{"num_hidden_layers": 12, "hidden_size": 192, "num_attention_heads": 6, "num_key_value_heads": 3, "head_dim": 32, "intermediate_size": 512, "vocab_size": 2048, "hidden_act": "swiglu", "norm": "rmsnorm", "norm_place": "pre", "norm_eps": 1e-06, "positions": "learned+rope", "rope_theta": 85100.0, "rope_fraction": 1.0, "qk_norm": false, "attn_scale": 0.177, "bias": "none", "tie_word_embeddings": false, "parallel_block": false, "extras": ["capped logits"], "init": "trunc", "init_std_qkv": 0.0361, "init_std_o": 0.0361, "init_std_up": 0.0361, "init_std_down": 0.0, "optimizer": "laprop", "learning_rate": 0.000951, "lr_mult_o": 1.4, "beta1": 0.95, "beta2": 0.95, "lr_head": 0.00359, "max_grad_norm": 0.5, "warmup_steps": 352, "schedule": "wsd", "decay_fraction": 1.0, "decay_shape": "linear", "final_lr_fraction": 0.0, "batch_tokens": [8192, 16384], "max_seq_len": 384, "doc_mask": true, "train_tokens": 120200000, "max_steps": 10015, "dataset": "wikipedia_en"}
Each number is 128 + 24 x the weight over its row's rms, rounded and kept within 0 to 255. Layers, rows and columns count from 0. Numbers have three digits each. The size before them is the row's rms in percent of the matrix's.

# layer 5 MLP gate, 512x192, rms 0.0462, rows 0-410, columns 160-191
098:084089128156143150144112166136099130168124099156145110127150119103128151129132124131107169141117
091:165175122145108131120131166120151107129150103122131114120131110106097103150155101132106131113111
101:108131138110151153120160111102099110083147129150130121121106116161112112161139175121087092130108
094:114115123081136150103110127078132111101117090145156128096110114110145162124126149133158127148140
113:160105105148122146099062154089091117146152122117127084167101145114163114148127159147136130128134
102:111160140149116099129111127133076107136118158073159118136140106132139103073169132094132162153158
092:123125129111123123112157112110170102114138120134143131096119113088106127175184113161129100110130
104:118092134134168142154083134144126121129131161166174135163164111142091135149146115132172091140201
094:142102123135136128109130116097119150148190114143116139122136093117138145134170132146133090120127
095:110177104144106154122140108132127179101153147134123125136123156120074144126109136114130127160120
092:127100144154081117110117170102160157119139154091134085128101155137135113154112143108163111184158
093:119136129129108139138163144127142134145132146154198129140133123131131108125135095164157121148132
101:121131126172135140133139142163151120127109159060167146122155183136170077111099109101132146113112
104:094104117120147112187139144125100168121136166124111110125086142117141141139115101123145197142151
097:141129173152100158070105160166095119144094118147128096139150110148134161137109174138091139154150
102:130142134113111179120116123099085115114127095134127090108162141152157162122120169127131144160108
098:119125102174119164153168092079113110108154120175126132107092098125136127142186163143124119129138
106:139133144150168159186106165114128135106090127152116148114137102136135164122139134116132117134144
092:074154131133126109135151132112113098124109107132110145139135123118108113111138084131129149135108
105:130099136155129108135106100127109118159149155107159091154127105146129154122088186119079092136093
101:136137058132117119140160100115120103102159133130131123129089107144122139166139120124133112107169
101:145098133114111120142126079146099105150150123091183098122107175123096111143140148137135158111148
091:146168138137126144150149147119117118091121127129103198123133087137162145173138145109087148112131
088:145088120129119131048125166116111124128144128124147117143108133128161115113142121103090121107137
111:097105120111149142165105132150061133134130161132168103152131112154096136169132155120141101089146
097:140125110152175114156085132109115101114126126143129087127121144147118166155091144071105138093130
105:168135161082086154105155145187166150142112177077123123150079199135152089127157133137138131144090
092:116125114106116151105115132170132130115085145094154131108109133126109103113153134145143139107133
109:134116171114142154141082148127049128146108112118157092175106151093109126144103101127142129135135
111:128139125098133123157138102132131163122074077133066130113129138097091195148098102127118183132150
089:092094132126135124106112156101115133163126164127116092156150152112140123108112137146145164168134
100:150097104108100149136137112135126146116175147138149120123099116143149128111152131119137106122134
096:131129147137098118111098096096094124167144140123137126109088116135137167145125134113124101104147
091:132118105154133170145101135142163093131118128113087143115157147098121138153148114117097117133158
096:125162172149127135126160116102169119118121083139101105157119107136151150088115125114138147114114
095:139107125134120123132130096137136151126127112104153094128144201124155102178180135129133144158103
106:133091154093128108121129130115118119137124083100154158147146098164148102191134163088132134142129
098:172168152159133151129100159160155116150119133116083143155132152158099133129124087145172068135118
105:126131127102164110137137170154079146107201170143130146135109090146125155122164140141120147130150
103:140099123140141132180099157140109119140138109133112103149141114147153137136128142097102128154102
107:153109128139117134130058100085128125145103115197130130106084115120096134147108126141108123158135
126:140130141163122110138123113130151116163134118141054129124141146157112145130151117138105157151101
099:137141105144128117138158129107146133085153100091145119129114116152138170172154160108119131065145
102:097120135146167111098106099149097119117137111126113108114094110135101171156118147176127114088197
084:109157154108122107135130117173156109178112138125156164130149096121157161143159127095193121138165
096:161105137078124143117096180141099113141145124128123132127132157148142122129157108124118130152119
085:127138109119155158120154117135131141133147075151124103167121130087108165119113163108153126140150
094:087154114129128132128132152150159119102195102143134120128087107107128161108119094134148138125138
095:129115169151110129111125157131136131112113156139160133122098074099141110141101132146152094114143
099:105109160127133157158168129119120141134132098100086107125155138159145144105090133127090170108109
107:144081113113139117113096133116139097124060135141179138096153141151129120144083099115117142118099
089:124132162073172175133088118117106081125136083148148145122176132163109136129151127104143107119126
101:109147118137129131155145136126144177142102107140161134133120185093167120148149148097105133167107
098:109099108113120087121149113124129147076149154111158104087107087130129110131132129109120192117172
104:105131150132110140078146107164085154122170174122138066111108109119150110129121132125145122150145
090:145127138139097127119111138177125096144149091136126122154142134125151095126143154160104117097100
093:178097168084121129105105114090126089091052130158096126186097142156115142132156112128148127134098
101:133110131136101167148091122117102114170125107127093087111099126146149144148116160121118149156134
089:145144142126080134091135117109138092115125189106117137113125116166138151135169128094118147146121
117:147123094130138131125081105108130152137157118164171101146140115092129165121141180107120076141126
136:133108147121138139088150109131145128132125146131173091173145123127109120116116111124106164120123
096:138114142098107152140127137155110118148106147118140126134127129077137164140124116152104165148089
096:141129138104129141146088132130142157170068165101145144152131139114087158159108088114123178109132
097:159130088172147123084120160142098154150117206133149134134127136150155134087122138141121129167123
115:141109072125136116158125122077117133151153079141156132117128110123113150184135161115150117129116
099:110170068129152143078141135144108121108098128144147102111136105113117145152160125123158139078176
101:124134129083146138129138083124123095129136129097137118135119149130130110136118122123120152109139
096:162105139156123115151100188159120127173110108116124120148127139116122120108130126125123103156135
100:106120148151156106150100111140116072110082136106143097141126143118123120098101106144118153130125
103:130154136097163130145133152126124123120114127133114123122146151167135182152123081116134160143169
097:136137156168114074119130119104134138132121156142129141129117149121152125137158122122113127162132
096:116121140168144113116076121107125165113084168132117095126102161136133114097081145103131161108127
107:191089149151115149114097099116121141168157095132147096150118128106101158159122117136145133129125
111:119118107162140092122147112122111140097135152081158124114124143144174119150150099094120077156141
097:109130114115121115167104118113078119153145127131194118112108099138124117148147167105096105160133
099:133187146107096093106150172138115116085173155096130095119121144160134076124125072095121125131115
094:130180095104127117149142132103155145150174104134153110133164155155144104103141109136120103105134
107:141112144166079136116074098102124189187130127158133098153110115144129142132125150112120107146121
122:162141107119131112129143139097139123097137096114168089118125127096095155130133167139113118101140
092:122112133147116123098128121121148141095146168120130127147086174115094145193149095143141136079112
102:149173116068116121115148123090128131094159178087153129142100160138106118123117144150145134090098
100:087122144168115132153108122113133147090132172132159104114154160157169128138162143120164154148148
101:169120098133129104133123168141133152151105131140138108106148167097113125099120112139147128104102
097:093130121100144116160118116149065133104132121132127124099078112102135117128129125118159136134154
111:151107099116155136138102117095131179123164099156148108113126119120129163158139176125113104162093
101:131137137133189149074077145124103094120158131130147100171121128123112094147156137149116148130085
090:141169159148139153147136138179138118177136162147115087130106131144144059113141115130111100153097
090:118164109119146150158139128128089146114178147146098120141112117123154185145082170133127122126134
096:096122159089138116110132167117129105089129089106088103116172136175127111129134128154068124139130
088:120087154094160150143131142117119143121091139152139141091141167093102095157107127172131123139156
102:114114184144123145121091127117128144141093083124104108127121136137131149095129153102140132154160
087:124110165082145150097107130086150101128104139195139116102166144094141140101080087144123092141071
091:116138060146141156114101117143116158172143128101128155140187103093137153153101132122150109163115
079:107149105143122125127126119125097126150195147127123125108160101115200089141132102117190126132144
089:116127111151080100101100131134127141115092137142107051138120174119143105148126110113127118107145
095:149100099171140126172121122133152093173149087158159128160123113105106133165078098110100149138073
097:148135145126166125110167093145149082104097140080108114132158126132132148151178145107165161143148
109:125093101154127173146088125098111152140162141134152135123137112109127121137138170136123076117138
096:083096139148153113133142086161149124169162117144104124139140088115110200134141164117135098155120
085:129143152103155140141121123119133114102077103137134125120091121136118150167124151117120130116141
100:115086175144132169185151138109099129096139157143149065110104115149133123134140142150104147140166
100:129156145134124132093102098157147110154089158130141114140169151159121124140114101156175139171161
098:137137114135148111194057170065142130132089123151160119126132121115100161167114149100156099152134
109:103151164130147147118151132138150106140111176095128115129168160100163111104119112143176163119163
093:121134129139133148136118099117155179132169154112140110138129148135161152110106127129142141170155
105:108163156148147120133097106194130085171124124112114120179135135124122140122103097131141141092195
109:166139147116137156130153085118101119119126134144149117195150160158162126113125146118119105173107
093:129136116154151106160113170147111131105093169091100129106149145097110143150092140133149122160071
106:111104127159106111132082104139095149155092113127088133148123123083106170119123149138109151169151
089:144103104156124126189105116136090103152152090138127119115099112138161128133152151111132091122131
106:116143094120081132144153088187126151139177107131088101139121100165146141091139104103123152136171
095:113152135109111156130141120121099105124113094102175133125104106129124127162173150110129077092134
116:113155143108156143126139128154127095170157149134128123154126098166126160113150086075156115130138
093:136117080126136180139058126105082133200138056172141101127133150119125137162134146152121136175126
092:169124099173118146095131131151111127138107130152096107114113123117157124126138186147123093127143
098:126114135116125150162142158140090111152128125117081101123159196169154133135133131141122165099112
099:143134129092166119097116100120114127164117121142133177112181138103127160159120148117144094143142
116:122104171100135143104111134142109091159074152053129140136135162120120116129113111127131120113096
096:126154098136115133130162120144122105145181140138101127132117168167094145126160132124141121148133
113:125096081158124147129043110125103179130115123150152121144124119158130166121119147136131100169126
109:135105171147088128143097140124126101160098085140134116120107125135094138152117143149135107124097
106:111127159155115114129139135154140128136109185125110076132119137140114100131143102080128177129146
100:147119117129133130122096144146153139153143104116168096141134169132136140095104144107122123153137
095:145088122155145127068127110113096117100149140139116114130105157142131144124101137116119134144114
104:125091174166074154065121129152096104113101115150126118121120159165104123137133125161096111146133
098:141161161123108131099144107147133111126069157099119145114147180121164101084119129120155144149129
113:104100136130112150135105162130061119136140137130160111160081136116140110164108143134102146120093
102:130131162086161143163106109163151119137088152101121132134143174104155165132112125144158111143120
108:140146110140151128123121104107132102113170096152136114152116094108071140139122113121144149112122
096:126075159142121128155126128098145098131155163131142094131164076114127107125169124104134125145134
091:156128109154122109121078106095117140134075118141156167117115115130135152135108115134102101159137
095:095067172118145117127128077165074135117146174129157138143159110159165145136137150083142130144169
094:136100141108102159147074181073102118092115136165141121100131114126148119151084150136151114116123
095:139093143109146120126156151140145091098100131142102120127132128171171163126147125137137131090134
105:149114141115101123155044106100102167141151109152162107116136115088098172152124150139120098149148
111:131102139146087233121119133118148150130140129099120124154123106118153113103122138149080147122111
087:134175079171104106112124103131126072141179124104139145136127128103137125163148114109133087144129
098:112130140116155114144104149116116116098163140146121122134124142081128114109131165112134094166168
107:118150124117126141094120159128095117119116088089154134160102152109104083130085112126134157112107
116:108113108118123124176155141133107145140177128170163133139108112087137154166170107144133119134175
108:142102159143149136106143150129112115102131163123129130133145114079141123155103131147123099122101
086:132136126108150102144156128114094101116135124138093132150089104138078134148135159127116127137099
103:115176128159112139127129127093186127101176093077164115116095112093160135139155118129151167150165
112:131100186105127121147072140157104120126140175133096104127140172116159085129139171106118108162154
112:138130153108125140109165105150163153136104104146122097163155140164138165151114128104115176109098
103:122086167121121105101118105131080108128129092121113116142167146119159142127107135133112158150115
103:132125095141138116130063090122139089148139128110169114150123114094119117089111157117157155096112
116:115145146097166094127123123129129112138186108152116137152128140131142091095139093137129163144113
105:090101100157150143160148128103080138111160113115114106116102157090096125109150088179138117173115
092:136131154125141135121129178127126109115149136103106105095115155122155120132141121106140170170144
093:128128123113105133141058084117152097183151079112167088137146143080109141078132182129134147129083
104:116092121114085161068098133107144118123115096111115087114132165130122124130116144181152146151096
092:177095108128129135135128154131081086146178096121184126118067112106140129116140090129136108099061
093:130093110125090115135178169073117142126170170115129107158072110121098120129126141109140122182127
093:141121152158147124074133082125135130122168125116123126142119101127154112114136173115095133130149
109:103169121097140129116124105144132146101137131088082132111153153110128079138145151138146190112140
092:161133119153133136167148121104093133135164113154106111143136119151127164096137136134125142113099
101:097176159132145140105122102122143123119091124065143135148147179113125104096110122142121139119109
095:110092145101146145126104140137067160124139119084174129087162159121174146143137160080154118123190
105:152108121135118129134072130144144105126089131132137108137148164097120139124147146139134110112163
111:133140128097131166123142078114143149110148149125144121120099144149080120084125130152131168136159
101:111102159141159123165073181141121105171096117145115097126150135125151155155126095102116136110186
093:123096094165158111152067189138099165187090153135121126128126146108142100081130149111177085148168
094:139087158179111132158122132105105096150104120116150103114146121136148169146108213143119171143155
087:149129135141109142122114105157120097089159147143143103118132142160154143093116125105130108173123
101:149111096138107116147154102136146131107117137155099130086138123161141153159099087129177126120161
091:128097177118107113126052149113076114138117147133110103111108116137102146123075153126141120185162
090:142172155086126142119117131127145114133131138085127139121142148092176145120111167154109080081137
114:106124152135125133087154090115135104129102128079089134147119123156096113131123110114059114117102
105:130087097142146109112126109113085122133118153082129130142132148147165098124124149162093133150110
118:114061127095107143172134107136091095119133135123117141091089115161085144188153136131122090171173
093:135132144109170189113135153119109121100119144111135154119113118121112112144148124102123129127122
102:152144103131142104167156125123146122088111108136077121107159135098123132170149143117092125077085
087:144136116140096129113112113172093137155166134164153135153151143114166139097083123141126113120122
105:162092107140130143136083123121105122170161120142209118139111142154122135143148173125116072153112
103:123173120112124112114119167169141094114138196079144129124131156115143105099168126099167128154122
100:138098140136096104078092136139101143168096114118096098136121121142103133114132120130130124159164
094:155133100143139138093125121097117136139143120130126128119102127136129106140135118152121100113109
101:121054152113163118158136112089098151134158122180136101132114092138132138112141148140107132143126
093:158115117145154136140138100135083076137163078101166095124074097157135108173152104108123099138112
096:106107120124118153173105122102113140142118118130168143115117129109148116209100081109167135153127
090:148172107085112114145072147100141136142139111123129145104149116114129129150117153157111133179116
115:111139185116133125079148154115142125116110139099163115107160164131135103111140099129156143121175
130:132133164122132129160167158098139094137147112093084130117109172150151120130127110142117223115126
100:097081130159140158110118155129107159159196129095168093141097147143129147123151144112079101165133
095:101136141114163136132139122168119122115137110128166141128156084138113173153132133132188109115129
088:133134151108101144120175143153129129131147159142159107116154098154120185114199126086139112143148
108:145130125094145122121138097130137154122153132163132118109127146153176172092114131128100177162106
096:145123074148165136117095122157137133139136187156108167167135126093112128106112123161146098165149
096:154143150102136142140075084141121156144115130117163124113110135167158103119109186140157115162117
103:116116144105130147120138107143102121135071114121119162104181122089120108131143140109128119109076
095:100194166101120141158118048125103081096177118127110154120163128140152136130155123106100102095149
100:132102094153142111144157115156102153160072133145100098129158115097104173112076164122152118130125
092:104169174122130146122148123135157120111109149102140144123162126133141129106152144139152119133170
101:132122130131158157143163103082134175150142140146078105106094121126144124132149160129117158135147
111:153115193091128110107152117107111174156106152113118152116158125128154138133169118071117116151130
095:096102153111121143133124084156130110129149147118186158157115105105161118114142119116170120097127
104:126116165119149134100170123125104155108149154127122108123109181105150120144098139146124193093158
089:131183153146080108151125146143109155176114127132116124168081142187104132096106095078107118142102
105:142134121112143119115139126130127135135083192118115133125170129137182081106085131082142129112149
089:111118137105141144164142111139107117077149160109176156086071128128124097134114166143156090135151
101:155087139130119132129139142144064115159115123146167122155119189113137138118118129134123085146109
101:136102118096147135105112079146145155120151135135163113125179096107178130100122131127141113164161
111:129111108083143138131109112094129147132125159157204122116107117119123152107113155137113125130145
103:111137126176111115136133133083122120162117094153088142147130114107103126152122084129076110108163
097:107115109141153122149102119125101138152138119120154085124140118109102113148083108153135126150115
099:156112142113127142129112085119123109158125139127156128124149166120138122137091145126125105149156
088:146117073141136156150120128081145150156113097136126179097112073105157147123141154125165102131160
092:141122133170149125170152132138107099117129140094138131114108138142139133162151140108125128117141
095:130110118112155106154063103166136132090166150125145127169130128185087125097147125135155137111113
109:111104149149123124161078116118113087143123099127118097136127127147123175168094188130128151117119
101:114121180084148129127141144080111090146103089099110079150144133112142141148146155119134160103110
109:151109130129086110125096172123130072160146137109127060140131146129116104110106146157125115148089
110:095113102124168141136093112131125097139125130151114099136150113161095163183161139115158104145145
094:136143142140106109150083131105074158129096112145143090126117104140128144124130182103107131136204
113:111092161149142133154095161118123114170099119171109108151132116114131156149119121148144145151136
103:131139107130115133100174124111158130101175096117087126123127083128101141119159132145115102131139
113:127090128113121121144180129126140100136131086102132108134097127084126145140164131126073141106107
097:119111114077113104132132115119122093104067104144105104128102117133101127162123129104089195147139
102:145097135139090129132088117139108117136154109149139158121114126097135141113161136176153101146146
114:119117127134145127105058163130108127140054104113120096131123153138155136115113126133093167157132
100:190132154147113139099096107104114128128106189102152119119158141128151081091121109093151112078140
092:096137138124116138082085138150141147101126155134146099138115135108158110065105134118100114146118
095:128152087173075119098115118096129094142158129094135142111123104127122149138109122160109114130127
106:115115155123153137090096128089144096141096130116150133145127130161141087101095100070139127166116
081:110165101101162104151131133152092144102143121135106112105146134160127170117137152122135159131148
091:154166169128088129104092131110089133152098114112139130178152163108092151103103134135129070152122
105:138166122136206095087109135120153151103142140130143132129159104114127134147155144087088136131163
091:161119133090114142102167136093135114125108095115121122141132143140154084092101099119159137077139
112:162124095086129158162135085097185143117162117128097132124131100134106167171140144128139123108164
087:130136099142149147143119090155106122119180116098175106174142127166146120082115154085145107096127
097:105101110148148135128163109168137102174133132109098131144144125118132131157108138122142127171136
092:123097122117142137106134172134088120119124116081117119147148138117104119127165146097105098098135
096:153107137144114139112147100124114157141106157144092142145097090104104150134129132089086182097102
096:165073128148107129099134112130119140165158119093118088137135105121153137093132165105100127106098
111:115109146117095130120044140089108132144180144160137062138076117183121144140157124105142108148129
096:108145131116145154095137141134150125117125129140132120115140150100127101160160126085126118094092
091:148135133127167160144142121120150112122148113114117106108175116129135153083138114098121074165104
097:106139135149119133141080116167118140112141141133102134154133145126143113134167140141112134151132
108:153127100132112134160063086135138164182155129138169111121162135123147114134103124147100097144085
096:136147122149179113137116060140140162134104118149108141143145099108107171126075158088107147149143
090:152123088158119115096174101136150111108133127071160142127097118141128109110134116145141147098171
096:139121121129137147084139147123128104168092120136143141138097124141152139161117100136113161167135
100:100083164148144119129141168088102115123126115118098113129122110139102120125138161102148153167169
091:137153183085112146117097105123106106133138147135191100110158145080122124088102120122140097152098
094:158116151083101126099087110177144139151059137118145119149140132134113132149119110169144143171105
113:127120153112122144117111118175150088183076108105118112176145156132113145147100107111140138172099
101:107087157132118139145119109112114140133071148123109158101136117139098189142134109148122141125132
085:105150102094163178176115125155106106105086099132153116123130126165131179163108147133166111105157
093:117127123127134147130121102132107155145145162124137132121137185131111120126094098100123141111155
100:120115164091134150122132106167121119175137133132157114152134128182132122124144115119141115120114
116:120115098114141103107113120121160128119142128141137083137150199181143116150149151131121152164110
093:133098135101161141158128137089155150094093097104115116134152149147166104153125177136138107148142
101:105119119149134135124152142161130108125155159101175146130167138157215104122139118137167151085164
102:142072127132124118148083122114075151143170116127233130145113114105137148126126111135155066155152
095:130144146109111145122098060124145161141110151110140137135139161093124142095125142115158104129133
102:129087160131144161139133133132121119121161129112206097124105112103118117168124131135201138136142
106:129092149122149099115056144154109142137063171108122101146144143117131145093092108119137118147131
098:142146119075124144111158142133150108076174134119163121135128115138120098149168103122168132109135
108:151146107167140130139132107123108120137108110115135140129118177134107125135070135113163151101114
092:122114116142145132134166123098074150114114116140129119110109089081113148125111169085160143156148
088:136131112126115138116099081127148123109183100125122105163136192147123134071144121115159124157127
106:152139091131125152146122155106128159117176152133150118117117178143144143097099155138104160102148
104:116146107153099113121088105153125120168137127132146109135091117105111145124070125104110166104103
099:155127089146118103163122133147147123113143113147139126144179137131112148216129131145110123115123
104:140117143104147153121167129122084107081130129128112124105084119119109141113113165171148176144183
091:138148123143156125134144101119126100088116128112186130095114129114082130120139139092162116120125
089:157138127130115173134129154111133077107140163118122128153145126157131101147110121092118139126115
096:141166143172135102116156120140175090073107124119126120156120086149147079119109148097138167123092
102:126139109106167100168089116131170122150135098130122108123122108130076149144114159127126170128086
091:121118117104145174121103101087099147128101134139103098141131130118145147110127125092109129154078
085:131111132093061167105145145124133109137117102105115101111086150137112105147158110152150099113163
117:147127168116126156095114142057124136140138123117101069157100143155152113121125167141126133158104
095:125081159119127138171166145112112155117124148143127131090105114124102143168145133162124168126151
099:144161173144147129152117137140132134101155148108088110141052180170076157103140102134100105137141
087:116111180107147112122134121170161089113113172138163112146171103136149104130165102067129152116167
108:130168136102154126126141118127121110139135128088107139170168176137126134103111126105135176111139
097:129106119142107129113122130139133100127148142100120122125132144110103102143104104130086202150096
093:098128095129145140120070095148143145144147082171115130048167150133141148156146169185129172181131
094:138124131102145155082078135096173116174100094126153124137182149118086141114146138160140148140178
091:116113167142126116152104120121117086103129126102140116101120115118101110119166127129153154143114
096:127120130110143136122093114129152100153096113136169111158121166129146099161112108137145083144050
098:133094131124108162120123122159149131119129142130152096172116163140134102164141136128099174136164
104:127142115080121161098117124160116163134114138138159107136147159125141154078125128138147157146169
103:157149123126136105117129136145130124119141115078112130152117092158122114112127136095120126121116
092:135165134143166118111156143114141115101098141132107097152124080116131154134104137133167106116106
100:124113100163150129109132128117169129150137166143129138145123143173129137143140107136112188116154
101:143144131153140143136068100099102124148144124146143121138078160151095203159168154121112092197127
089:125126146108172123140121085150107106095154086110170114144123085145141117099149124096145111094148
105:169091133108129145124140111081088147183138090138105128110125153176184125153109141119075101169162
094:103112115099146155158120129142130101092114125117112100114149116130141172129150139131153117152190
097:132120127129142138123100141096112111159082087113126122101120138183124136157126141127105155121141
098:124114097123128121095096128097115117164151077139160088141159126180156127124128117122157120146087
091:113118109148133140157157172121096107143083125116154131132171200126171120131115166109130184101163
108:127137125152132121136150118121159113133173107142071133131168116185179131131149135155095158142123
099:147136148074149147121121170122155140105118130159121131129136126137130156142127088113146134186127
103:129133107151122142146103134096131115112112097121159139122125118105091119177135140117149115149128
104:114093119154132139161085128078082127157196085106160101136113164107109117178114165134113140116107
095:114142091164123121154123129114114137139172143135146116145143101117089158111158132108135123110168
089:188116114124116116119146143134159133126141103137141161131145103081176152136167140108117092113123
106:132102194141092100128103152103074126179095118116132146130114111132140108161133143127145120162129
097:119141116162140100120115144110104100154142136135113095167135141140074138142107159131162109150119
110:161137106099151118146065088139154138152068099116104111129140159117113154085135113171098119154129
102:146124179098128143125079122124134118185116133103177089146107114159122117125153110067153156152168
117:127120116121114147141054138134124130133143136141166125137125123145084163132120180133123109164151
128:142076103116106159104115099084109167132155130140153137113108099153090154111154169137105090141144
097:092126091129098137122102109147110171155106116152135122127151144125135141116146124129171091132130
097:151134162082159127111130105137164110100129188095123128148171109128142114130117157116150116118166
102:113090104094138158134117128109123085111146080091137082125163133137049127144157138124142155117138
108:135131126160107126112111179098110154160108113124137107109082149141101116092084150112127128133114
091:126147188129109157099141144088161142137124148165117126145122147112175131095130170097123124138100
098:108145140093137149105109115175114093128136139110187133113140166100124116125127080120137106130118
101:154143071119125145150137145130141127104151082141097110106136122178094138164154130164125124123147
106:140120118120137104108115124168124169160136135126201108145155103130135101103128101087124131141106
107:094095099160159125154149122097114108112168123182156105137143123131111126134145139134139146114116
101:148121103154146103169085109137124101137079118139106054122127134113101128135101130121154159154142
089:149149168156117131141158117169100109133116114093138125120152156120144131124137119104154192041129
101:123105113110155173108080131112090129143129140105131126155163148111120089108133129170145153151137
100:149120100106124130127116150133111107124159144141137044127089144183119092109102123132110136141137
107:082178144086109111128152107152146133094171088127108132068119134154122100164125107167187141120147
106:104113136163175141140128118127115115144133133132156137117119116118153134087094164143145139123135
095:157131091120143119115137101120147137130145087115116094126133096134144132114134124108100147099113
098:095114141112123093107139196119099131107116164092149102116109160110158135146137111136144115157085
093:121093145124145181121111112124101087129140087083159110100139109130130102133083139112112137079092
093:137177117124127116140089121166158133156155097162106145137167123135131162134090129087163101140116
115:158119082106138140205106131132133122135146088122117100115132145151133155140101121095121204127158
075:132147144147156145112077131163118170138131160122123112111131168092084094101106164164146105184157
107:136077147113128138120143151126149158109123162121148098134094139130160104164172106126100126145141
097:170087143161118141115140168143113112093138118096149110127126136077127077118133128153156161129097
103:137150147091166158138107136142139092157137141143105178089185178119134122127156094131144073154127
106:167105136145138137126130132088127149146144134141103100137125128071108079095116147135120123136149
106:122146161112140138086132161130146106160068118089140110170168133119109121111100153078104131131135
093:124149085133146108069130133110155115102149109078141117130128141126157134124168134139118157121164
100:108152142124137133129113127143094128133127153152164125114138121097162123100160171126142118144134
098:112147099155130129099186074110160109094144112113099125123085081143139129141115129132131088143148
093:140159118130126128126107098154108134177152124149132162131147170139125172141111150114096118148155
105:114117132157136125105103138102104151160157129171103120163131136130125162134137175148091120132171
091:152145123088122157125154128109095140131172127145114092123112136151075166145106196147100154172156
102:117082107155150167116118139096106128165151132133159115128098112125131144196170138160106109128163
106:108126140142095111140093122168109134163109107062104082152124141182110148125101168139159160104168
105:091156111128153161093180131157128140125129127087112132123144124132162145130133113091114192104124
106:108134134137147122119081158149142090187102103130131099130145128095143111069079137130136167142133
097:118108114151147115142152138101165159134148117131104133143137102113155163131135130102124158101154
121:127157090108180106146151119164159119110150130119108126143121113101128094168120113122109143091095
100:126123124097130114143118178184145128136140182176153086128151126132129131143117114148138109120108
100:168106084094153121188152178122120141143096122106149107128141123132169110178140153096139147148132
105:121148137152125095119084120139118134153123129099093086156108153139068111149132121129132139136118
098:133114128134150155118170138106149087101146111126101153178126106106121119150110143099139139137113
088:133128140117146120119074122130138102130164169170134100146091142134129111073114115144120079124075
088:104080181139166127181108086108133118136120123134147124088129157158156106140122143137099109162128
094:148166109161100153111171125125140119110180117137135091125127115166133144165141169163100111099108
102:135117139089117127181098162139132133110091174126107154149126180118118126088129103160152120169139
097:078140082118123148106117129136109114140127100083123136120100099123123164132101120133148163159165
089:121104163096129125141151157163089069135124105143095084134119177140153158122103129166140141113115
099:149116136122132132107106142107152139131108149091123129129174097141151131091180082121167123141143
099:149109125119093119118074119105162124107087151117154128139131139120107111146171134101163079161144
094:128119107154140127115127094116116101109137106090146109097056118121110148112139151127138168120143
091:142121149108121142163107134195119178160107149131129155103210147149168114171111117125139132153143
113:173125096137090149102105114154081122198134161168166073133119133148086131130132155137125109150142
096:129097120123114153135124125106090163106157145157141125142112133094118156106118140146087117163119
108:139089128124138139152104154156120133167111115101134084138139178151128137150115126154129155122129
097:137119138096106127083114127125122155119162171155151108106123112142123132119158147127154120100115
126:141111134088149121118134182130105147139163097132086141127141090109150115109168123153106112132098
088:163114111138105135128093156129084096123158125188103101127133118123115151124139142139093127166112
101:146100089146111136120133155104122125134172136115166103125128126140129088119155132080147111109143
089:165138137146104131134081143162146081132122143116118122168148125089164170079129139128135156127133
094:107097117186128119169083159118119154158114144112116125139118163128115153140074212145142090176111
100:146163156141101126124149142157108118115119128110125104176097132145134127141120104127126137113133
096:140130092091139109132068168115115103168134083127115145133109112123133125107085123117116199097139
090:160135122112099121113129093132152099127136135088147135177115110139161104122123137086073101126104
094:149136139148141136135101075139162138158078142124111140117176124145166111086134126098128106135117
100:128119114103120130170093151118160155122193143177109130133114098165092131127160162132140089150135
089:120109157148124135150061116080077121126149109143097115089106170109107133130116125155121093150131
109:110132164155108107083116137139145127137099168131093117105146176145117111107131125127131122166160
084:120123111069131128171092135158084151128121134148121123086161186138155143134116112114124136152156
100:108121089140137140170162127118112138087150149169093143110088094120091164192118109106109183114115
100:116129117139113154112092143129161098155129135133129096107147172130118149139101125168103150153075
100:156084115172104128148060132106116104141123095141146108156098133147105123176082156122122160169133
107:124161091149122138157117109135160137134144174149140088129107166178106130138087149122145123120136
102:119144154137140127123053114121094099111123102129157132116124111134120150112125118139123073156116
082:123141120108155128142145108084140108094199134132171112122155117109135110172121132144128131107128
091:148093145138118102128169131149112112107106107165103114118108070131099134144149078144150151110146
094:134139125148124159090177114115161135110151169118114090126136149136185110116146150130113170159139
107:117070184157096130120102121164104108169148116128108155137126127090124140160092120163113129172111
094:131146131170092156139169147098180156114151124152086126153138092153123184121134121110128141122153
095:140126125149155117106146115159050136179138131157120127108115107146085151156154115166125123125123
110:156105143127122141115055099133100084207142146097162118123101171116112131151088082151120134150114
086:099125128114136153118130150126115149106158175140162113132134149133112099106123126123146168113139
097:144073129133129131152134175109060177141108168122173119122109162130113083159123127104130102119144
116:106120094160138124150121140120101175115207138135131125109099091139137118159161111146136133169168
099:128130097114165116107134133146154111134138094087093127118130103121136068151111148133109179124068
096:130117162113108113161121104109151168109110157111132096112138106127139132107144141106151119158176
113:139140129119100176111125155128153107108158157132121109115129168163126106071085160125091145120122
099:115110101155108117107136179108108161130135137159119104108116131134172152117121160162127155135129
098:182146150124118103112148144121127104171103109131121122155104114147097144185101136126088084137122
103:150154143126067151117100116120095161159127113121093109128139164140112121141147155151141125137092
111:159144106127149118159093105093127146106134123153168051115142131158095172108118166119159101147138
106:093138161090122150133116122133107122132189153139129085126115177145101121152111100118131116178114
097:161064134154122129159088173115061157191179108157178114130126111125130133116152153157119079134155
098:158120147110124129092167102170163136091163142121119137132106147148122110113105110082100166101125
096:139148154092150138153127117117107097107107142151101112120115168147145165101104139139150135114129
097:112137120159139077065189145106120128118134138137080129147073088159148134117142109114113167111157
116:127137128152141120127128137141140111141096193081153097171122123103127109121098106104131163145117
093:145129133124109143118174181103084118114143154120116117136153160120183105155154143105107179126162
108:117117140129144127131097133081165119104147097115141105138110155163126118159113123100098085159119
102:188109130140150138082140134139132140102133195146134145119108104124136118117137108134104037142156
099:180121111147153123127106125145102099131085114122149144157134134120121131106145117147114095184123
098:163119131126118086120133117097128150149098110107124193131109131149125110171164133126111104169102
097:091138127070126150107091138120130126102129139105130113114133163107127116159159119129107105129095
091:161119132157110122112065146108111102166127076143112103116093148112050141171116182182139120125160
104:142112119107160150117122142194124130162099155095169141124152141135203100075115114133129151122149